Weights of a small transformer language model.
Training: a variant of Muon for these matrices, 11117 steps.
Each number is 128 + 24 x the weight over its row's rms, rounded and kept within 0 to 255. Layers, rows and columns count from 0. Numbers have three digits each. The size before them is the row's rms in percent of the matrix's.

# layer 2 MLP up, 1024x384, rms 0.136, rows 94-157, columns 320-351
091:113126117166101102138123114142079165134150146142111137122119148131184129124157130097132160133130
103:128132098122138133138125167130139123135099128159144110165129141109131185119127163076137136066090
097:114158143083113125169101129132164135160097163087160157105125126117154153135096104094152139111148
095:084102159141111161116086114096104135141131144107117111136136133100108093103137107122143133168135
098:148133114151114105115129133126139122128118113143133156120116094099174139089154150128140121120088
101:120113137103193122083117130124119140138139130125161156115138138166146084145088093117123119169119
091:141101151101139127163131128085115080133144116180133104106104148125094136147117153155118193148092
101:127141105169122131133087103103126104137160116120109119114128097132131140133147123152109099146132
103:116145107141091128117137106173129105128102138158134171119099173140149158139123145137082100145112
095:134096123121152113149133149132157121143145136109115112137116096173149148150131119072148120109125
103:117114123126142120066066133142150118174104144131166154155150096157079112111160143136096096112135
099:164139152117116139114141117133099085131101128131102118166153143134136121119111115112152145114129
100:112142133078132162148085132104166144128077161125123082118110116133119134134128118115138126124137
100:110115110146149107125142130151124143153109190114151051108111119136130151104108117152098127136162
098:157113178114102111123134125136152130117162149103127163119184088206135112146125167151139108115159
114:098135139156197152139088109102079137149150145123122148194131132116108143121092122070071114103107
097:151155129098137112109068131156117059138149119117119113087155146145096108088141148173110087103159
092:136115127120144159092109148127111135117121109158111101112131085091133146154139130158145163170117
092:143126133146156144152128094115125142133074113151127102093091190115138186164103116138128122146120
095:159091146101108144102190108121184099122152125063105138135123151122089122136116135148146129133135
096:129108147122121114148113160132135133117114120170135146134107122136124156158135184122166146131102
105:130157146167105104140112127146120128128138127118156141146167077082186137120119150101123110142140
101:135114128104106093111119137139147102130117122121110139101147128165120119072182132118157122136091
095:129124137144168135169161119151122101128124138112119133138099116137137086124115124105120163176087
101:117131130169157109142160120118122123109129155180120129126116177135122141117120097101118132118114
097:126104149144145138120138148146128086148143138085137144092120173153127101094128182093125166116118
112:152122160162129122140133141153143150105106151112119125111092107075154142150137124163138082149105
103:141132120150119127117096146157130149075114144105106153131187100136110149095162142121102098153103
108:120127090190164136112134136171198110115101075145105161076092136116142143130100119124151085137096
106:152134079141157118143144117087101117091099094107070122122106158121108125156145154115132113125125
109:110173133168154148116155146068111155138150121080127158133140158103119109105171111136118169117134
092:110163184142140111125159089121148109130121110129185118112100140159167138121126117128119099100113
112:119129165110099090143118100112127125130125145120121079149099129123124143139152144083094112132150
110:111080150115188118106128114130111158126114149106117132095126150127092178125139097125099119137125
106:135113161133120108115148172142095118130163109144123117160127146194144123143163119080185119173158
095:116147136143136141100126147153176126109119189166129128079150130094135156117115148092120157118145
102:156135103117140110148120120162131093135066180119132077114119150112148087131104139153138179165083
096:165135116130132100160108131095109164175145123136138130130134121127120144091103128123128152122162
100:128148134110145118119117156158113105174135120114092097171155118115121091122163142120147189167131
102:110079097132119156085142110147115112139120146131140159120119134108150156121140104144166134095137
095:093166155144120121115148120137082115177135126134104120097140177150067072154142132096128089074134
096:130136126106140132138132176130115160180111094173112130103111086134119105140133161167116107107152
101:145142122153168138105171076130100127124166116121117184141124127131138124112093153128156124126138
103:133155110099065108108109067183156126121113122143139131097119145078121139170107144142135127148167
094:098100116126133117080105103075152102124110088106126128106136127120150119132175122153112119077057
099:072134120130106111158089098134120126154103135166169153113091119159111120110150159100102108138105
101:087156153116119181093072090109121105119125126138161133124104098114146124127128118086119128157171
104:179143092130107129095116121070125110149138123153150121124134145121111113125119079143124141135132
103:126123115140193084150097136144119154166141105170136143142101147135118145124123134125167121106124
094:100139113123159119162114076107167133161148125123113137110107123109089117162094146156151104124069
093:144146139130112145148157139110094156114181097092143142146134142102105114160162147161124137146140
098:171104099160145118168153127070075135114110134141144163109126127111100133131154117132169119163116
106:107063112160140116134163114098132126141119136128152173113135096114092159101154147095100114169113
106:111083170118130140151137126144120132144138157118110112101118142164124165090129145164125127087154
106:122109148139116164124119159177100117071122127150116107121108130109165155138110150119142101157100
096:147118114134104146090137107100124097190141155128138116127124160106121138124160132126127130144118
090:089151120162113156161133120149071119139101194127129106153129128163151151137120123134138120150137
090:121089138082149151152142112099118083109145131150120141114131135155133149060116111120156144108170
097:127072082166091122125099126129142128124163134084146137180131155093153112108137125148113135116096
093:125129132144152157156153128163165159173124149116123149194169119111115110154123170113172153109141
102:168149105144100162054093113082142136150104139105118106150126106128115161119103154090128137134080
107:143114116158120136144109138121073144119123130157188147150115113146095153087100138142101143059140
102:111136176082150148120125133100122155086154117108113156130145134154118091137160095122143125119065
110:104159120113156143114091107165130099119137159148124131103117135117115147098174128068131144148106
# layer 2 MLP down (transposed), 1024x384, rms 0.0753, rows 94-157, columns 320-351
093:167143111112145145133122109131145126152122153133136149118135173131085139078079101097160133152164
104:119123123168113134138153170145135135153156144103158098131113084147092097154141109173138110145104
102:097117140103131070161107117155130121146113155124109133158064135112127166143110171106086115121162
093:142154095125125101158145118129106125071101140121101092102119156145175158159114111090144063163130
101:101125145139150170115116149124138120124130136128170073128115134102163126156112167153132113153126
101:133121108168155152153129171159112081116125138188191132120144147129130144133153134135134108128125
096:117143142120154102111115139153101101111120137071130161134140092159144105155086165091127139140101
102:127128098148136108124138100155132080137139096132100114118172137096127155135142142095163089124080
102:125102141143145159131150147142116143110147128118150129145129122129133094114111151166147128100151
089:145123124110135128127105111103109096136122127160117168113149142088089115142133141142121183128119
104:160132112136178133180131116109137118155121139141114123135101123124138116101103103117092091108179
097:143150116126106069158145133125143131133130135107163121078119136135146083132134179084138146142155
096:102104111185115138118170134140116140129142087093131142165124131148140151107127147114156158142158
096:140127148126131085118166144083151074134164099138149164141128146125160110146142157141146102136138
103:139135151138130129081105109099137144155095143115149133138122105164134122110165178113106123143113
103:121125127139134132110165099133128172181151104124139117124151128082148129082136159129074166090141
100:142151119119082130148119115101108143122116119160130161075111123125131144110169134129150097132138
091:117146128108128129131121116151112111103132153106119107134146131121131186125108119125108128078142
093:132109157119098132132143129159169092129173090146141127146160094128137141124090140122105155148127
093:133107146138118104135087123114170154142121122110138171131114163136084054149163144107112128144108
097:105143124139144143106128091108141111143150117103110123125115128121127143139131114169082141129117
098:169111110125168150115095159144136132169135109087136124128105153143140127123177118141136116112101
099:159143132115103111153154104145128140068107117128142141069143149123112156132089142161081133157119
099:098158078110144098121134118140114130104161100116109137120161098139128119080095132139129122125136
102:144114072137138125082091102137135074152136070133128132162140138165108153100142134141120117115080
094:155128102077144119124071136163119121125148132095102146119144057140084137113113166104089141143109
106:154098154150133086108101096141118114138110115153130129154102073112161137105078192146094124109087
103:105145137135063118098154148119128124147144149134123154133140130126117162089095097120139139115075
107:144137116075118112132083120119120129145142149098161142099110137144147139169117140131135147179091
104:139126123125135144146152113078127128116127131149123174131116103153122098134070151153123127136132
108:074125079162121159091138109123104171114137116126148116151112145118091168121152143176146128107134
092:124136169094103109131164126120121077165150159171088149129124167117085102150122098128128109119099
103:143106133093151130126134179091098109144160139114113116140113087165135101108141128112157165131084
107:141116118140132114135129095100140113078122116171168128167108133138132168090117138129115132125165
107:156105155122123086173108131140089117115132134144111125113109118136117140115093087161071146161135
096:108135126108165136124140124119095156107111127149097157127113173131128124175132114084134128142144
099:173126104131116094080154102131148150120135120157148130137126124154183137146139098145103129145140
093:121119157134138127101147155128102145091099153165106117157095128126162119106153134135144137187098
096:113134151117149137098123109119138119147155135172140135173082121111163158124112120141149152141144
099:115136177141131127178163157146115122114117162144155127146108143096100113143137119137114131147131
097:165089129119155097156093139133151136084120162101109134110092107106155159120101133113158175149122
094:114136114162141163160099158139096145132095103120097166116119156116143136134131128124094145138095
104:124072137109163141082189095126102126153124094136130153113162126108126081123179142097148078088104
099:167097127168115137135144161104111131146146093141105146140111101130110123084093115118149189098146
093:117140123132126158143131115145135124139164147104087147143118140146088141142102131114107171142158
101:067126136138173103089130114112127155130120111162134145149104109126150161168113119114131115124145
101:127131139149107152132135162141125133132141120128172102136151122114159146130081111138144143166112
107:133126123154163097140142152091099158104126132120120122158121141113098133152110156100152105149109
102:139144114156108115082172135105120107067157144148131166131166100148128148107122119146131135131161
093:115127120107081125144136110117129117163136175148144150130175135088113136151159134120114133156080
095:136109109128140137144118110160165137137147155144142131142139114137140112092122134099117120133129
100:138143159103147148095138171104152146106134149180114095133114154107148125141148060087182153095099
106:201082141113132155103169107123136179156113168165165140143132128129107130109144131104150142109098
103:125148071117115142102094130145118181146121129118124111091096159108123082084166149108145127146131
105:138132132117139147137146137168139116069102137162145118102141113111133135075096169143088077099196
097:105134146125151092115135136098163121148137137124087166128134154143102150139129124136116166121134
088:136139130080158108116128183159129122142127076136145151122122128145142103158147129136119155105087
096:113112145098118131094141125138144147183152104122070102130139152150101150138157114082132152130125
099:141105142105105149140095119091115141131092099135159101104143149131110120102157139111108110121139
095:112172157120183151139130126131134114102150126138143144102097151112132109135107107116153146106119
102:094116116155108131117081113110116110105123158133169096102108100095132152101130160131131145172155
106:153102147195101115142145136133119130103122068142087072077139160153128099130140162115169149104157
103:151175116078081098150141122144156089130152075147115145162125110096141114156138119127150107096140
109:114133113138103105142079130140129136140119133145128099093130179105117130134165116100098106148087
# layer 2 MLP gate, 1024x384, rms 0.131, rows 95-158, columns 320-351
097:145133108160122137128131161130126090141115128114148126156159114100115116067095102128139186116133
096:149087133107110132134121140085125126125091129164145126180133149119142112123141172130129113090144
090:119140154162120114117106104134122106102102123112090134130125131118148128131128091180109134135154
102:114143149120134126141091086133126123144135159170130139157113083111150126114095148131156155107083
101:116155129146074139120095134114123155103135141127118108146136114179131122097122142156119118106116
097:109168156168153137086118142094139107154143136086148051096155166110155106120129133138115136121146
100:161155136135139095158173098170122134148140112088108098115111108124142153087144127149130144153137
108:098091156178138097114124139118104082171101114112143133132135143127149114112095124170073131100099
094:146113162166103117153146087158104165099121154116131131144153140082149132118160113172135101119125
104:153124126153128143079102134099111151102136156108160165104142076115088132136140167097157140081102
100:138137168137154141148183135125137091138092123164076136119099136139135133105165133074087104101139
100:122101179149122132090112142130121110128124137145128153097136112111118128130107132111130149094144
100:117172113136114130116161135111118127157121130137124121116127143141120100147168136148146131128115
105:114124147150105163099116114143129150134103129124162106120162091128133133128096164119126122137117
110:173104139068092127155130164140169081114089177131099122115090109146189141118114111126162163188141
104:163083138110164155184142150122135166184157122117141121141137123155166123120129092131083134139089
096:088071109124155107092100161155112158125147131106103136147134064101120124132132123128124136141110
089:143147143109143129136157142114150136200101128126129135132154153143116078129163131126155108085123
099:151127122117128144132112123109110118147098123121123132089150091168179145175128134128119142119124
098:093141147118136155198073106125125120107161151135131156123117124146105162123100082162116134178094
102:161112112129134121139106113172110138154133123120143127121094125091113082151127120185137140149118
100:142138128157076112136091098119115098175158133118143151155107134120165112133161119100129118089115
101:106077107155094151127168106152099079114117085152095133140134149111128084166114172129121116147131
101:125137103130159096122158101151078114112155094121131109173137118137137148148089127121102088145093
096:107124135142127124132124117074123123111123121135136134128099140112125154117183129192142100111151
103:114097156141113122134164161156150155112122105153135146121138086129101130095103135166098155160101
103:104128125112135096094112183146150134142115152113066152125140120143142101154117126134088153135122
110:111096126109152141133137165126120141138147108119144094157124101145156111117165120116119105099142
103:119140158141132099133108120114143105152113143139095167134101094136105133131149083143111174161135
105:124103152132097105141158160103149086099104141139137142107149117087122124082138159128137150139156
088:144121157127181105130113130089128099109128137116102149153130155091114136151169162133119131161119
104:104102104126131114096119116146174130123118138178132109126135140131110124130114149167134180091112
105:125118130109137165131149107146084141137142136089163152124117100124173167125124122166087112147088
105:114106135131098131156131162117153081138122152130133130113093177122128137106147114145180139108171
094:163191149160190098133129148136125138144125096118136174118161147121110113148114096148118104106101
099:164144120168117119089138148143145122168126097128136131137131114123121119138124127118132138146125
100:133093117085148118112118120122117118130150135119114087118149092170130107150156141150170130163123
099:105075180075114155117105146143152133135157102110112165143100150103157107129113063129153143156140
104:124147113105126102110136078124099151172156132170118114113114133113163141102111160158123161158101
094:118094135139109145107116150168112128161120120115110132117130143134142111123089138168118160119154
093:163167116104132146110117133104118147096121094136140139134137123136160128157074120078147128170138
099:156124169110112085179135108137119117142093098112103143129135113135080126129094131128114140131110
099:154137167125152125145102104158189139108122126151123108152190131155103138111091109140137130177075
106:111134123078161178118131126095083146138122120156154136106125143145124111116110109153113120129121
093:132127120147132111084173170093106120111114125121126137149122140159118117119151109153157134110115
102:122126121129113148098144152108141092119116105153082080166122072156149151103155102127146137099151
096:114092143118120131143149117132103134141159103149169168102123142138140116111164128079113120111114
100:140186147177130129090131145129142131152169090130110144110178139110134160105117110132135150162123
098:125102166131141142106157170170108109112130104125104148118137134111129070089147142150124149110102
090:098095095152081078140137126139162125122176082105127139143090139094123120147131158108122108135140
093:107090102111152117091154104105156109095124101164126130135121157132150167126141106126134136106128
107:135158120155106143129144146102110147107113100144115122143109122080101107146140102112147134136114
099:140108078099122120086144100094121155150109073138127125123174159127119132101142153154138188139154
102:138138147148139077140132111095152121201155137127167166131097145117126134137121129163089149172131
099:158081119124136138173138117164114118103111081110092080122100095132136127142152098119124139171140
081:095157100130152117142155087073129164135113127104125126100135111108121164113152141109162130118092
098:163128081151163133148120103101097073123138123164121113142146164127162124134128115148118173167153
099:123144130145086101122120155124113134109148148093131132160118168153134154111138148153126125088120
090:132161157149121151124123159122085161123107146138150153105141110103111135140107177152138119143125
103:156155142107136087105115096147108066111124101090127154089129119109164115139126113170136154142153
109:124095100105129152168171098123143159135135122091115090119078147146151147095132085113077186163141
101:113120117122171132104175147164095135143113103150121184109110111127146164160114099133124094097094
110:148080175148113143132106113111148085148116158115120119093109142153153099155132122109138118187108
103:122118102140120130135121092135161095155103178103075138079111138136117161110087140163117132172165